From a checkpoint of a small transformer trained on Wikipedia.
Architecture: RMSNorm before each block, rotary positions, untied embeddings, normalized queries and keys.
Training: a variant of SOAP for these matrices, 5216 steps.
Each number is 128 + 24 x the weight over its row's rms, rounded and kept within 0 to 255. Layers, rows and columns count from 0. Numbers have three digits each. The size before them is the row's rms in percent of the matrix's.

# layer 7 MLP up, 512x128, rms 0.353, rows 220-274, columns 0-127
097:091084152121118129122152134125141187090150139125143134152128157128140188096115136125110173138095082134122158138130108151142121119142108152121100108113119124130120083175163122167119117156132127117147129124144098157112144123181164128143160121126139176162126080141125128188114142119131146164180117155095122132102146131125086124097134135118107145167168131147105104122141148115113124153174
108:087141177133155145114118143089110138116157129172112124130132110102088134123115114137148123133111157122042140155119108089125093125138142125097130095149107118139116112075117133087129121135089154128155086176147188126131105144144132142119097131117135144122108119161148075142086099123090096120128112137112158111123159131157109099135095105097114134116115123103106121132129125115131111170178
118:160119131100088107101127110111148124159128105159101100097165109152139151129085128132102093106124129128139110123128136157135133173128138151177144181110135118143154081131084089130172097157201107135121123116101167094109119143096193122108098111138141142075137109092121136145121134131112106149103159137106118081136158147142138136125126115123114131136137106099128153144154133100108106123153
099:144132137093138123116143147155141090102136125173111137155100130127148119136160106111161090132115178146129101116134081128113152157132107133128143155144128111141146090093164098152170084140166160113149133083117107121114114098129196142092144115100109116102138159160136125129115150170128147141120100087126103136111145143103139155128073122122097105110131107172128139108119158100156167097151
121:136141134161128132147117147118139124159092169166125175118123120117155122135094105097142116093141166114121121109060107117176110149114107133120175144134139145110167122141148147105141076127081109122126107110140126116113119144096130166127101141139120152124150105118095101121133090101156133073129125127166115081137160150148088123115124083162150141120149147125098082130165131100111176147146
092:184142135096172142112143103132121147144153160113133139090146114085141092099141145142127107143167116117121118136093069173159075153097109140126126085131123146056115111126142109102098092114139138137147159148113151104124131136085110171152131102094139124119159128115092092165109132104126110121109144134100118124091154138083166123110140143098150144115127139114103141138149153151114123111117
103:120136121109121153104153125100132123084150079141128138103114129124120141132147142130091138123116106128130133107137128128122150131111172146140103132110145071147054074096129121093119129119157079147123153135129156085113119118152111141129104082124105130147107155128123129120126111133168141157143147132111159132128166133120132149105049115133158205131110126118070130082113124149165123147136
103:159170152125166145076136143141123110124151106082117126140149101127110132122145090114118137107132144130084124108114094146134156110172108117143107125161120077113154114124156132111119098128142068148129145144100163147149098145151125139116144155151111167103140096146134148149138127121121123139137133122152138124141104132100077125084102126163108161108101190096048106123132157116097146145114
089:165116136120167171118123135092133153147090122125161148142106114157123146124107060116142134141141160089121131111102115132113118097128109120127144074144145136142168129153126093102095146163093148160134094107109176083087101093131159143106143130143142088101124112098116135167116130149139116094112082129129145083145127153148111117131095109145163114115081118106175155122122108127148124134152
094:164133127148152112117097124118087122121126133137137157137107129145108121114113110132120132128173201103108113098133114153110107131109137143147108140118094135169149113079124147097099146131152129121135141115111102100093092162109125177080121175137137118125144113096146149117155136180114138114105169110115158172102114127100111097132133127148143140135146063094098145072080121130160115106139
097:110108141125090186106111153062135146158156113143159094124135132128126151136154131111138113137108160096150137105084108139143143131145135112147085132137100133160140171071127150118067133103140110182121125118153145125125149113150138134127115157143169148115091139142104182132123108103135118085123134126155135134089120154144099130157134162138133149158122149079110134096126125121121072158104
093:094086175142116109128158099126099111116090132163138128149132148134126156078122123150130155108121122133132084083111159068124111134151089130155119151140150165070114169102101129137109140135148088088123139090114116130076113127142181132116124144112146154138163117117144158126105110149117123127107130156091072148133162092117115116110133148091153113158136145148105105118103123116147151147123
106:157116151113150102132140171104149162139167148119133155094151143166122101113165169120204132100092147135120126139123156128151111141118151133141180117102091154114151119156127131112078145134134159108176120133133152130123126112092136114127090134160132129148169100138131123156097130112123117099140129093112110123142083158146096099140092122119092139144129143137159156135073121119120080082119
103:148115116120173152124086166080122149113148097114100184118153120145108105153142108136110172144103120107145110149096140132154116127127087153120118132131156136134084106124110106110170147181110089120131155166128062157094113134129141181122139144114098127122126149133092129115152126166112110127120147118114147126105136187154104089116124123100138105154102118128081130141124161092126147129158
114:145149104082128142131144165121108142153093135166113126104122123115121147135108115136144144128123140179165091110079136120109104088112115106180156154118176145103136064133134129104133105132129124138147088131095142127114177118125115120119029153179135146145145105141090124153156128121155113139147118155116113150135089132103127127122076146118124133144134125124098135115100153112102139152120
107:159132125188141125134143128128121110152147137097148177127184160090130125143140110135106130131134096145118158104094120129157159141102134104150169146139085087088150126138123106073154131135133102091132117145117136120111114144147168180126111120163156147189090115123140149108093183152116132125131142119109130135099106111147133125127099121143120126169074115097131128094109142127145143155171
099:139111147127138094112082143133099119141120136121107129126147107122107137137096120084091105161117143174108060162139092160153117149125132092138188147101129136154134137132132101142151145110140150101139141116158159115099091090132141115155102137120091101170126134130110150107147140117120119127128156128067154117138108124128138107136156193110094134089172117129134160158177119111140153162113
099:112146179119116155077108129113122114078134102128146135103141171102074097142105144136154163114137122122135166121124125141090096163131141107123089098160072119126150124106153085149099116138171094118122095147115153134142086115149151111096177170140157085117147149125113146119141158145144103142138164134123120137130139150135103132111117119118123097139139173100156104115134160147077137115117
078:153110152107150138122116111165130144122126116164106152130118126144164120149124136143170096128116143159079155107046149142127063103146165129164148110145145124103135142168167110142129130101160084170152122116102180144128122156107127096121073129136099132135134168136123082116155173129145067132129117132105127144145120124095116124121117110164142120113112116113107124125117091131150134137155
098:156126121103164143164130139080100129112108113159143135180140135118151136152073107103138130150119154110141128099141122144158137139135126111167159100119156145113125139061148134124107143118089100109147138152142133110104144113109144132148154168109110146139117124185131161119097117105099110137147185088150138134098102143112162122117083120126140095173116123177081091171117107128121135143136
089:144112153153106113109068129059139138127123176139123147123104143129116116131141158100136104127125156125134091105122158106121113141141111097138147142135110166138140126141132089136109181116087095121177102120115071137100092108133137108195071118138120122103142140083136144098132133139158128154149139093120120139152124119132084123136079144106106153135138128136112085144098101108108162148135
093:118166160129105135118146108147122124112101112152134110141131118128106113124152131132103080093115080150158101110109115142135123178135061179158142139123101115132111072118085121126085104108111135130148150118154095129120151148116120127138137117117145168115164134181115105167110118137080128154108132121124124090148119129109142129124146156099104116124118139150080145194176154118139137161167
096:145119130131118125138075137111135166119079116097108148115150141152130069102154125144089203104117118154122164096143080134132147136112160103103133140117116113094106120078123125157133121121123133132127109173155196099109151151137122108172061123124145116105134136119083126103149139159147115100126142114115123131145101120129158131131122094153090156123128165163158118143112111140146132128129
090:173136136153116185120150065144129148126135128112115166148146115093173122113164132160144138127150152088165152097147130131117141128104157142134107145110109105183097155133117128152137144147115120145137156142157142136096087139124136119123103095125115168119106129157116092154135106176106161128143126122106077096090137120113079138151100096116159094152107104090119156149128124149156131108160
102:144121136122140127152117159102098165156080109141118118149135117125143131111143126133114121150128091141107135112124113127133143116140093168147143147090128116157136122158127122128076088099134061126107152070128125136112127076108154084140084123147129177135163118140137121128134166116142163149122140155074122109088118179175106168127097117168125147135091117130101133125147161140110149148091
095:129157164131091153163122185095133142173142102122140132118127101102152129128176174156144135168129127165104135128097100116132095144124130161149119109122122137133070125121119094069145118104128158120122118131139170093094139155127119108141118095133144137105088080096102128120142125177105091136154156150121160109138133117127144101145088101095137141137104141112102136104120126121096145177159
105:138169103136149125086105108140112107120142106079083158190154106170121116111152175116150126126109092119104162121112121141131099111109078127117096090154112142122132093134114135149149126141128132111177109162113128104150107095113138125123081168144104135114112161133100115087157091136148169141164157128103110135142100137119181163124137121143123154148141139154119130104143176129162123115135
091:106093161149111142113162135098093130114136114141147127139140113113140126065100096141139124110114108150142105104132161091150154099129141149124092145131120117155133093085119094132130111127140154155182112056135115119076113142131150158167088122086131105117130163149140122117093119128159097149153087110093132104111115153122140129157131124138108118165103165096158163123121140182129149132146
105:154136141114162144107097144138089093141111156157136139114164159114147072106078134127138161102175138170119125132099126178067128146143136105119088114124121142147114174092130073124163121115160171142144141117156120070121133134137170162124137112131119144103121144128149158157129103110111126125109121139111106110116117116136102127082134138128121115097122063150146136160124136106140143104146
089:134133138154110173112109156136137110063106111157137148157106096101088153110114136136101122097138152166133112162130124108142124092094197113172118101093102089096133095139120116139088127153144121156103113127127125161111151172147109151142101138134088166122125121121138123135109161118158160143094103135090102164071117161115131110136120102136139174110139128115126153116140157143139126121155
100:120114103126141141106119150130155105137149155132159126128103112171115101130135119133141108158137139130146076145099154126135131121118124113104113101121136107134117085108107146125110114153176086164176129143143104097141142175095156141052117107083114173113157116156125151102081109138136097131145134136130133105113145110104134123132123117103119082143165094117101152151140064148165087162113
104:177124106097144155079117154134133113157129135111155157127118109117114150164162143106162157118158133187150130108139111124177162125154126126166123112148130125135121113141122136139114123151148089139115111170157133106148107137123146092105095138111176144131108124099101115137114129148124083128155148144126173114142121124147150116105152092150103104114135129149055104194175100098138139121101
104:089115138135143108142115189134138186134133130172162105160120137128102123092172108114135168093121125126146098108095107141130130109150150144160081126146149120092117082099124112070125111153149189136159133145173136134110131130167152112114116115085099106119106113138107164151132142131126106138138145130155111135149137142118141120163113131156130108178120153166124146156144146102125094131173
100:120161115152120137143117157100122114116149101098102166166119108115175073145144113093129089153111099139117124120122119122135131135111093141151154121114114102149066126110123172113150119192156110089133121150125102124132111147141129115142157123152134110135121116105125174149114160099095175124153133104130158143084129099124146075161125155099138101120090106117101148101131142110098187150134
094:133139128079175112134124197111123148129135088150095115113178141183125137141135132105096123150139175132137126133142134112092140138114107125155145117129119096126104087113071128117070107135091138131132130153133156096132159097117120106131111121154152161144106111116117155127131148102154111150161112156145140085134159136124130121100106117116153153128188113116139082121168106104161129138080
096:122137150138089112115101166148144167066107164146116099128108088151109095148109134162103186145124157083125134104111152133155080112102120100156107074076142110097099135162129112169115124135134137122116137089116121166134126114126150111134122125108121125130153105144129127115102092110120158125089107146122163197107098150107105126114129113135125112149158118127102145173133120123151134125098
097:087115144126173115122113131089105163115105125138135113121119091133154135130138130152087149177135107111074164143119096158125074130143167138136105162159096100128066132107124135088158148128106083120114133126155146114103110144131107135128119136087144135143136138134130155110147123159146140191160106116136136145115126093193155110106086101136146142122127127134116154173163110126136158153127
100:142169105116109107121104162145107095112130128148134102179130092153147151101110151164099128117112137136118117122159109184140162140141117098151122125133094113172085123153103139174128121139206145108120152087116106125124137160128141131099096138098121083137159115119112151160140100156133134104123110138102136091118129129151123127158135154088074157169161096121098159142140137136137140152106
103:112110120130132151078111151184122138133145106131189096081126129138150185105129161164082139132145124146150124123129125147089148121098135141120132105130145097144171112121105134148139108068168113115161142124147163117102140174070116154108111148148126148157129130151098136141124108093143102143163131163107126145131119152082175131130117150115119155133150127110114143129160175100109106140134
110:112099137115116121123120141152157105127100105166096164096130149148109100114195141152146093111122176137114135129087131102149128126141152113155152121131123137147145184112113139122138140147119109150124126145096118131105117166095164192119120117132138137123124155149198093161160138139149121144113106164106163133082144153154145124106150144125116116085108089109098113151134127124101189127134
103:152115102138152107146140137132103158126157164141120119128117119143130107137118153145148137135154147164144150110152152102159103118123148113107138163133152148169145133111131131117130144161114109135151100140089115122100112112119125096132075174118107118114135155078070110161126110085144129071123131139066115132109125129096109094086100089118091155138128136115088155175155151121098150157179
098:131131152127157113135141154143158107113094122093141152162143118112088067128145155139173168121132134163142120120149119130133087146148094127098121086131115118124116136111166135114082134079129151106148138131167114095131109111105144120131122108132112121115101127121095132175143122096128113118202129144156139134154155110121166115112110155149155076085115117132087130115153084118100146165086
106:137148146082141106132136173163148105119114165138131140156139127179107163143141181104156140152146103119110145118113123176085115098092132147101143085114105095120142128158119149154126135142116131103100143149114163097079114133175161164139114145131130114104136144113121115100131066105119147117103116068132143146124115140150110150109144118191151123116132148113140132130142158110075143147150
102:116139091151112110129114164111113137120169128153155127126111134118108142154144112144113149144156145115158083093122095136127130161128098129102121173094138120132121099145096171105167107147155138140135124111141162124089124114091118122097096132092140108131114114095144102168121138166156117135123127119117100115138161096140057107142138129148179154166187132124169137147142110150084112144072
119:143117100102113094148155119128153145145133108118139114132136108152127115100166182151134155152091129178187121114118102126087143095170138096125164155099142110135107113134134069132150114162136134132145147137153144131138140132138144106113033159105112129139112141150122168152178127086150147116134155138104137122144118126129109092169095119133098141114148147147105137157160150144122103117146
087:110089128139145125136118106144145107140107101132107149159119078073124163107118154145115139146199107142117126132122136177141121119114124134175115140091102141127144158089151116145134110136109142106135134146102125127115120090100119124139155149124131208115139166132109129146121138173160115151152095093129109111102138133114140119157095070094124137136134150169111100170157146114142169126166
107:148136134135094086122153145110164158091136099119107125131129148099139114156158161090135172111096143139159127112140109167137135102155124117105092110166115162098124097138226083128136154104120147112147122158127136082120076141124161139124102119110127126172152110140143119141129104138141092152103132128122134147187159162156102139141130132144141109127156124141137135132138166129130143155092
093:130120123143156125113176149159082102083103108182136166153163114153122061105153100157129146150136085115119116141134137109117143158089142135159169093100148066128114144153135132135111136118152124131119163111149119128150093152109115118110146098129091152160129100133124153082082099164124109114146117119127116096130135137111151125135085103130129090103126109106132103082093118135142148123124
099:128140137140167183108119120103100084112167166139117175118152100164164114136162106158091131156114109127114122135104116121141148131130071147134143116151091121100153131080139139141172140149101083154103138146138118131152103147110144109108081111159107130136158105090125144136157129129138131111119081138145127114123138116155166081145127154131078158131113131163129166129090135113094165107112
095:113088138122094146067144116123134087097116173137108136126142103138106105151131133078094131083135124160165139148156143109140098156104101096079139098142122101142115146101157100111084118091121090154138141149153150150108102133093120138110113137151132138114171135151082097116129117129143156111152147115130105146167159112144070133097146136139128138104159121107144092121153100138111150096110
097:131156094128155101087110096118109118094098148112166146142144117146143129135088177102100108076128115105145148126127127136118097139117089092132042098113099124127165103091123118116112113133132125147121118165107095140134146080097137127156141120106135162111123171102138075095104115141114157085080160137115125130129143132133076108130142123147095113124136124125122110138119136136167117135092
093:124097109151107145138134177126147099122091113136110153149146102169119142130163148121131114140110147159171122147092114121117126125146144112149096099128133138116118127103088144077120114124114132096149152111121117150111148162090099165125094114136106153168105129133060158186126069094097130144173117163063154128132103111161141134117134122111133117120085104115139137143092129125131151122153
095:147125174134104120126175137146096152107157076148150106120102094120100145092142173128144132166128126134109151107091166116098099131125146142137119100114107133111134090105116058062139131140126141134148137117151100124103115129133075122085134152121165101149101119158098120126152097098127115152169142083122123116133092093167137122125136105092103132135135139143125108169104124154146145137107
093:131178124098131155088181117138101149116126125115132139114170104112128154137132107139128092110166160153129135097091124141130086094150090154126128120158098175133135127124149118131144148117167123162154125112124102135112113106063137167125130108134112119155168169116090156133099108165142159123111098152145135144125140135131147127123146074125119122178169148108132167153108117132141173136079
095:100180169177119110056130146156146182135124102152103146149111139173107113129148149116115158135113122159133067105098085092131121124120113100136133156124120121139120103099100106161125086075141114123142127109175165153105135176146131153111088112122157145134114109143131138136139092153136106146105111143115120095095130127142142141132121127154149138140106142117120117158135124115144180092136
# layer 7 MLP down (transposed), 512x128, rms 0.366, rows 220-273, columns 0-127
098:158105101142111129136092110132128154143111123135124123097114117191142112146144107143093073103130089158191151163103120080143096133136149179176116097126108106150147155126120126090095136127135152146130172165115124086172130152115098129094119176146096118082120125167123087089147139120115123092111112118138123138150114144104155143147124135155131119096107114111116102125129141127139141132100
104:064143140149123105114151103104131134135152127140157155147140135162148153161104090144086104107152134082090141128132148109154185105132111158114122108175155119130116102097072102132131126156127147144111129115115097125184149106153132124131111137104150165111092152130157106128167138141131090141117097128094134179108152141114138086136127134074141142107174126128104116166125149132145119129105
113:173097137110148132160123141116126146122117126129167132094135116143083161122159095107088067119122189159131140096118135160124106137136103130148139139120125068108125079110110122122104104129133133107115160129111123107141140145147149154138143123118120132077140170143128120173096151119112162125132137130134168132182163140145141117123097137150168159135154128138153074140119112174103104120074
100:139113176160092124088148092108137134116153123127129104123131124113130134119067132103066136153133145131185142096116163158082113138091144139133125151132121115138078146153143127151093144094158130117134127089108153097114144137135132117142183143137136145137165113112154176135161120123152119145135145139143149177134115093115103115120103159143162116121111142165142134076127123147119078104170
118:105078171127140145116154126155127141154105083151120136138143119099129147119148107092126118103152113089089119145158163171141092087113146155119120095088082084125101106145148105106116154115121143104135139127175142159117150172123129163127145150095133158163152158119058119133164149118137144106131132166138137127117154148106091154169116137110110119144157119117127107122105113083097126119136
098:111127115132125125139136130130119158136125118141147104106098144126145172070154169151126111099117144127196117082144128106109116117117089114112097079131158153126149131131144130156127114144126127164152164110076128111145141109120154126113110094117129103111090125189114113155127127138148117143063171113087151171102141108148108112139104162098131132109098134103146186152150140117139097126149
103:151111167132137129103143155114122081127148121108130117115177171127122156135134113138132145128156096108108149114162168150162107143133108184126096088141081060116108122134157098094119124127148115145109130122116138114126144179107166128072143084140104087128104153106100144134162109093176160142144110115119137144155113096108129138086155132110081128119140140116102113117148132094133128141121
106:105164113134103124149149141137130104125126095194113133155168094164136101133128118130128110113121146098129117114122090154152117154147124149109149100163108127100110110135166106129174135103139159118135130113104105132155178084128150114149139142137114119116052091114143145121149122144141132155145108102089164137111132103111130146172155134114174092125126111120141105122160103114189169170143
099:121139096152089141104147128134131121145128110114117134091120105141109139141088090095125135141127124084073143124129138106117105113101122115143118099138084114075125101163109124130146164102115120137119114113134109190128175111134127143097114126158127098093139130146112128135111128084133148117211120083100111109164131113121103139154129151124119108078090152169108147117118123123132172119187
098:152149123115122125149134135154133079114193136106173164104126157098169140143173139130163127180131149141147114119156146110115119118163098158136157153099092164098105126129115102116105111115121116160137101115164138110112079146138098108110117115134132124117140146090106162111108152105124131175131132128096089126131149163119128091087151137104145116159124142074166120135133142078128137090116
099:180132160100122133121127141084070087108120123133152077121137142105115104128147105135115115163111171156155107136086163129165158141129122160172115163131100146115139148140080152147149160127157155101120173122133105142135144122145152123095116155177116115099122153117131123168149146149115121143121100150135118133137126104141181158115128112109104136120159119086136140159121095162103073133120
104:089093105106119130154121132115122125161117139129146130176139090156161151151130126181126123109115137115139117146101114129122141117142113132131141154125199178132128114112117182179106104161131134080179155187140127150125149121145149115119148134171115108131088145107115134120131116166119086137086159109112135081139128155111125100117125119106086109106114130143105151166113147142157146127174
109:111125133126138097088150130109146120112147188149112142136125098110146156131160131182125126151128106105129122147137182174171164111122121180115106127126156157119127112112126152125089135125112155149108182108079106108103119162111098149166138173083114089139130125126116108102162128107121127125148118121102145148140107149121139155110140105115174145155139152190144146148158133125143157158100
097:161133114100169147191159184118126089140164109116127135118144139146108109124147093109110117112134120132152172145139156105084138139117135143099106095119142165130151132092151124115146075083126121112130118169094101166142156109169145114137152111094126117120136138165143127109145103135136155124146153154095125125128147139130142133060152109087136144136112097085130132115150147133126089108074
112:096121149170119144113150143147112116113175107109154118103160110107068115110097111097069115099146142154173134106159140127105093127146136087140120089119091122149125113149127091133139128126150131168137111120066105114135147086121138113130148156103116134102088131114126184155131141056137134111113177101132129109143146138159147076142120149144102120105134116117141118140114144153112131126124
097:157127101149115092083122113141106133147090153077134134114192141158111107141127110159119123130134149081120156113093143107209139138098120124089099152122145138113114106131162118121116109127172148076118113128145132108134138113143133157152137145079137112114155150107120145111088130092116153074126102123128143142101144161124163130187097132105124113146158144139130129087113107125120140140099
101:139158123105148148150137179145114116110092149098136079155111165142074131130154134157111101171105135120094139145120142143130122116185115133101088109088092131156113151133140178119136190142114167134137134133126153116120160120134180135152118154119129109136140135107114140160174186134135114142120140130092139145173196124140148110132130119130103115132112147124114148155117126106103158160126
112:134148118144109100133114150159133142100155106151128092150132110118145122143149119126100098154146115124121148166144134156100116124151147120142162173112159163082097125103151100146092178105124107080157136107126108149182143115165146158138147158127143106120139133100042136120140153174145157111096178145133168111132145130130137156157131102113103130076108118135109121130125132152119162112117
095:101135148132096141121140117123120147139095126132109143150105146143148108098106091165133115123151142133126146134135111120106115116177092120088162128044108084147131122157095149140168144108149114140145120183159130139105126160106099128124103111137121116090126075149128099152143119134114126177157146135114126145147098158137155128102125099124093112084177140099149131119161111099099117088169
098:137095116111101128164129099151074156137113137116117132158151149153142085138158130107131121128108131148119145148156108138148148142120146146121133095144106119121147142182109125118155143139140209129105113134122118071148176112125125125161162163117146145099139132166155099142053117098143156144142124108117124150135167128149110145180145143115154129126158170102119129133163093111111167115111
096:084078149133133115131140140099118094158101145136131104112130103142149111121150151135127113100148113150169148073147118110097153138116102137113157142121126135139091095141154125140098155104142129104113170133109120131133117098094163139123175140144069115117111154118086151139164115149114151175140116107134148136135114085107085108157093140134108115192129112144104147150108098144178085103114
094:083134093088140116138150166136092170157138112120111155131079109116108085130145130136121165137124141139165174106130148143125139156175126118096111132116125163146184116143092092118167138128087157122090096153092108091136107142099137106129124163134131115112158146108142095136087147123107130136134132143134174160141062167085114147129134144110152135108151128123101092138135126121120147145132
104:150141157146112120114166117129139086197099116097130121124108096122151129104087119109132106149149155077106124116098166136113095091120110119138109143104145156139119112094132134144132134129111119144117112154116139125149119091110116130137169127162102093155192122122112109152119131139135135119185110077127133154137178106130109095202153108148127129128118127126167084136113128137115089101094
087:128101134101137107157147094172172178102120155121103093116070173128111146159130159106174135134110149162114129112127108164110138102165146143083120110118125150098101060144149171125133128124154152122084112083157188136127118160151144150142129134148126144153116110184137155130124119135112135135151129143121104104124091108106155129149115121102116137160110148093138123146103127110128123128115
109:105126144112133137125113131130067139145100197096128082133094172097115130122108118135133117156106117145156154131117130153159175129109140141114118138110132152120124112116147156140101110088150133114083111171112111091141145147154126122122146130117107163124124096125120108117119103109142115152090162141155113112174067142124155130161103134156136095092087163123162133144083134192136135110122
103:154150111151158132184119173102095116153145132118140148136116119159124106160145098162138120137083131099149154089097090123145125148113156104133162084101148096142136157151141102129110103112121162151103153133098092126128151138168092118122132160153156153126134162126119092132123101102124151116097144124099106165096114103166127133114155115080147147118089132125102071145116134166132089118106
108:129107153196129139164120107129147069152114143107121159138118103151129137130146121110093139126166147096086139109098190110092105130121093140132155141153105099136123112162123139142100077097140120126120123111170147148147150129135163148152144153124100142156151167173143125137078160128120106136135123119151109181114158114093098137115130105123157116162166130100094145119115124118145156157148
092:102104138151117123140149125143107142144179109134145100169090147104150132142110142056085135119152134144121136123162122111117156105128132105103136107123127129128150146137123159173118109106125095102130129180132077093135130107152124122174137108120158088081129163150137080157136122164120090104122146105131128184091104134140091142142096120101168138120124135105155152126119145163124125086160
103:139118129115193102127157143151148119115112068102171121108124163092097139169105109158102148148121117150096101110107170142107144129144166161119132132116128120094104084139162129122157120172122122107168126126128091115089125091126125131174144114172145122104141135097105095130127107132113123071117128133116131145147168121131110101109133159109135145102086114131112113113084184143130113109146
098:118102166126138107098109092095162152161129105123129144128103117140113159161161130129068129138160099128077179146122109126134159114177093151106151131139154126141142095104118167138061135134175069130124121149147121118138118147120127140123135186140075128126125121104153126113153108158129130138147129175104124091120091116118146167174139134142122115104102131129154099114113123118124160127122
095:110148106147141144135102145103131074159105125118130167089101098135146176126123074103114104176161134124095174166192141121133121141085162103144102129117128101111142128122149139122103108102141086108163163129143109151169141140165127141113134151073111131132126131148102130113108138140090121146108113126121158125160140157150123149118132121112126151159085087103095113117153130147167152123151
102:132086142116205141137148164090121111130117130125116135156136083102082127096144154136114098073115084110149123168144106109183112128121118083094111151133134093091107094107121140096101144135140134113122149145125122079107126142118133132142141146155138141111134158121107106165101133168127113133084118139146159144139123100123123122149163099074128145129083128113075134106112127096132108128129
104:132107130063124124138132171133136098124112115077114084093138118118127131127137149140147129122127153157168141138120159083098098137142161165128143134082112107160091125152152188097142151148091103130164131103132136099132090121122134132158139092161159142140115159154116141110155141100123120099108088171130085131137138127122106147093163140085129115112170128141137121152112129104098094131169
101:127097117126100104153156132165113127128168105094150097118132143136147135076136155100171142152133168096183128129109111174116079141128103154138154127216129107092142132177117145153108116144151156108132159070140161121131118154106160143155127142132105132159152120140165106114103119127134145123107098135103112117112146122152125131161122158120142147152092153119134115137144100118090145103141
099:151163136110169117123150091100129124119167116090091155142129126139125111133095131150102116146114194144125124138112167113147115135163109163172168162144142163154122125114135139157064095120137129126093123108143122127066161135165119115124126110140168074122125156172157139102084172097162115138139124128150139119137111149120109126090114112150141156133115095119099118126136149144138162123110
102:126092098110130117150136143127096133140128122155124122095105109154107117134113081140128131120133130177159137156118109116117113089129109110129138157117141137130092111134128138119111138152142203125140137178132162156151125121140107081187143133137130093114107137129106129130152130128112152125131167149085053125163137135108210136122162108105083121130101113126168159096131127127134166125156
107:097084164155117117124118133122101122116125102114147108148123109108128163127157152117136132149102119114122155113120141160119106136063178147123144160117137144080114140115155140100110140097125168117098147118124120113110084145126094134156156105071116122198108123111103122094141133135124123162114146155111153182148142124157135141109128160111116078165112163166143178169107148129149138141140
102:096104143101130149099117130147088127124177147136093130116102115114102141098160132091111176182140080106128104120151133102118149100152137143121059114128119121085130143123116142113124136135144119151116135123107101099177119141143113132113112140123121074099119124116111101163130106119146179108150158159135104148143144117149096174126137141122077133116095145113118120154111144144115128102208
095:131125135115112136128120098124171124096118095123109126104108170107102102079111146119091118155094146124130113138089164151115123163150134125105101099122112116136060132102118120118097129120133165153085114142129132103126156103110131127137134141105122118083155102121120133208123137185160147108155154111160139146175112165109182126165142135127123080101111127136149116107123134093134116152147
103:116114155160133150171143145147137107095159139189142141139162097142090125067148134173118061132133167103108132107120116141171133125130132145107123156107112093123149129152107132155096089105153108132128111093098100136174141105124129156113154145127123127122157184124138120166108140145139121132105135111144194131110096131142132143093075154148096118120124134120090115141130138130132163133142
102:120139092112189119127127145160100156144128120148115090154133150062132078111131139151130159144132129168118137115145122091165162073173092093133141135138090132092112079140084116098136128130154129155095106124149129118116108121156121133093115113120126124114170125126142089142141158104131127135117143149125114112133128097150121104162133128141138094114115123069114093108071082117136129106136
098:093114158131113097105123138136092102112106108120169126146158150130141127118106137129083093101138147139134134143135118125081142146157114119125091119124159109115114122104151111124113117124144141127110108170114109078114150098120121135143164179137175123149090125111078138143092107126078146119120082095110125200149138121134095101120097083118144144086117139116131126170139134171152113177121
102:150128130145108124121154139151130111109133158110171128146125148149184142177110123104138096163158160132097173118170144122166141119138153150119108121170125118137141101127157134138110121106126091100146136121125134122168147108130143159158131128090170153128117121124108115126130066106141109136175091129189144114155105169125097131150125156152150186097132154151131103101154144156121168095129
101:123128137174110130134120098140141147119164152047126154108117122121057119125124098122172111145163176148131099114102117099125119127118133112096119141136108109165090095153141110127143149143146152184135113146149125134130133156113129083143129123090117172095136153140160117165088125139144111142102153106107116133135118115142171107110089119142129131171148152097140094161128124123114156178142
110:133129095108092120126118190120133092112173102127085140113173116164116114130128080152162121128133118093141101126127149133143108169142093158114133093102108104096110130137171119125127102129143115156152126105121071142139145116114140114099112120097124116102102168119175112112143143161128162147065127176118130115126133136115149150135135077069137149146113081159139135145148115119127109151122
103:120086132156127113058152111116128134092176164087098152140114098143126115147102130150100133101173122136102155149163147121148140097155116144119142124148129170138121146122121108118164167114115118128122111135119141139121104151130124111160119135111163157113096110149160196098120113091121117121124071101094144138129112104115110116146097133109175184143117128156128109078112122125154137108089
108:102135135096125147108103131139141116154114123179118178175067160152138155144123147113110116138142075126145137112098152104120099079098123113105117155164162151117145118088124168100115129113112082120109131136134113128115162116113154171159128156079119128116122124102131146163111181119144102147163167166160127124120170125132127117102123137093127128131164097145124159121109114128148089134157
100:138109090113146109162115134138151114160109139131116105130119164116163118151117086122100142128151117110143127102124135104128128134112142112133181194146136147100124087139114127143146130115097123116134117101156130183136075124185137161133144116164122120153116149100125119149115173152104112135141143122140087106116153134096090147124182110121143169157137079075093169127121162125113103086126
124:101156134138149088105116122110146118097138099115132098142132135168128128164119110134115130138095167132084139108100089109182141134134125115140104118123113115113130136081095139094117100129182155167146145157084129104154132131148132124129135149103129133120147150118112149162131130140135156171108137154130090131141125099155135204151129120113075103101143144095127079116129086126126146063155
097:123128112136146118115118140157106146175118127168136122141143114136163131133125081120109145171175089144139121142172185169103099141169110110147114134112155126138148152099116127113120132093117113154147148156156190182113143138085144113130118146124122160161101132158122082134124112130119131128114105131122116168161102139137132139102128145157105133140110087152109122072187092135114148109093
103:174128111144121121114152104136164087144148141132148108123153143133168173127151109083165125172117145128033098114117146113158161131130147125142107096111095129159170118116109135110133181115159124147146136123116131143122120155155129107129088088113179149146141161127119113113139132085144086169146110141097119152115092148106134103131105107124142111094136103119153174136135138122144117112140
101:121051086177133144134138133174129150105159127102156121117097065168135068133131133155135127151125130117136097145095133156109113074128106166120120129151148125106146132140107155098122143141134156161101164135131145136146118106126130149165145121127089128122149150141121083088150075121124129150141143139143111116188105150138139084112135143126163124108105101150135111127127133110090120137157
101:145113120158131145121116134104145176065183150100146145115123076122087114130115142137105125133153168163112134134159136126094099163107132125144124135095093123114128151134119140163144136162118084132128122088123152121132146118091147131076119177061121144117154160121127131152128129156102089148122148105113165097117149167175127166132098131131118101122136152123166115109150139146137121089147
097:132131117146097129151120143162124143141128170085117122149095187121097124164120131144131094109073152151096152122143120111150160125112128122133147136121145144107168162157144098141112139142122122139140064115155076100160189142150136146148118150144132144148080087173132133148152164155140117153123098134108088097155111135101160145119167141100134113120104134133137137132123136160122160091097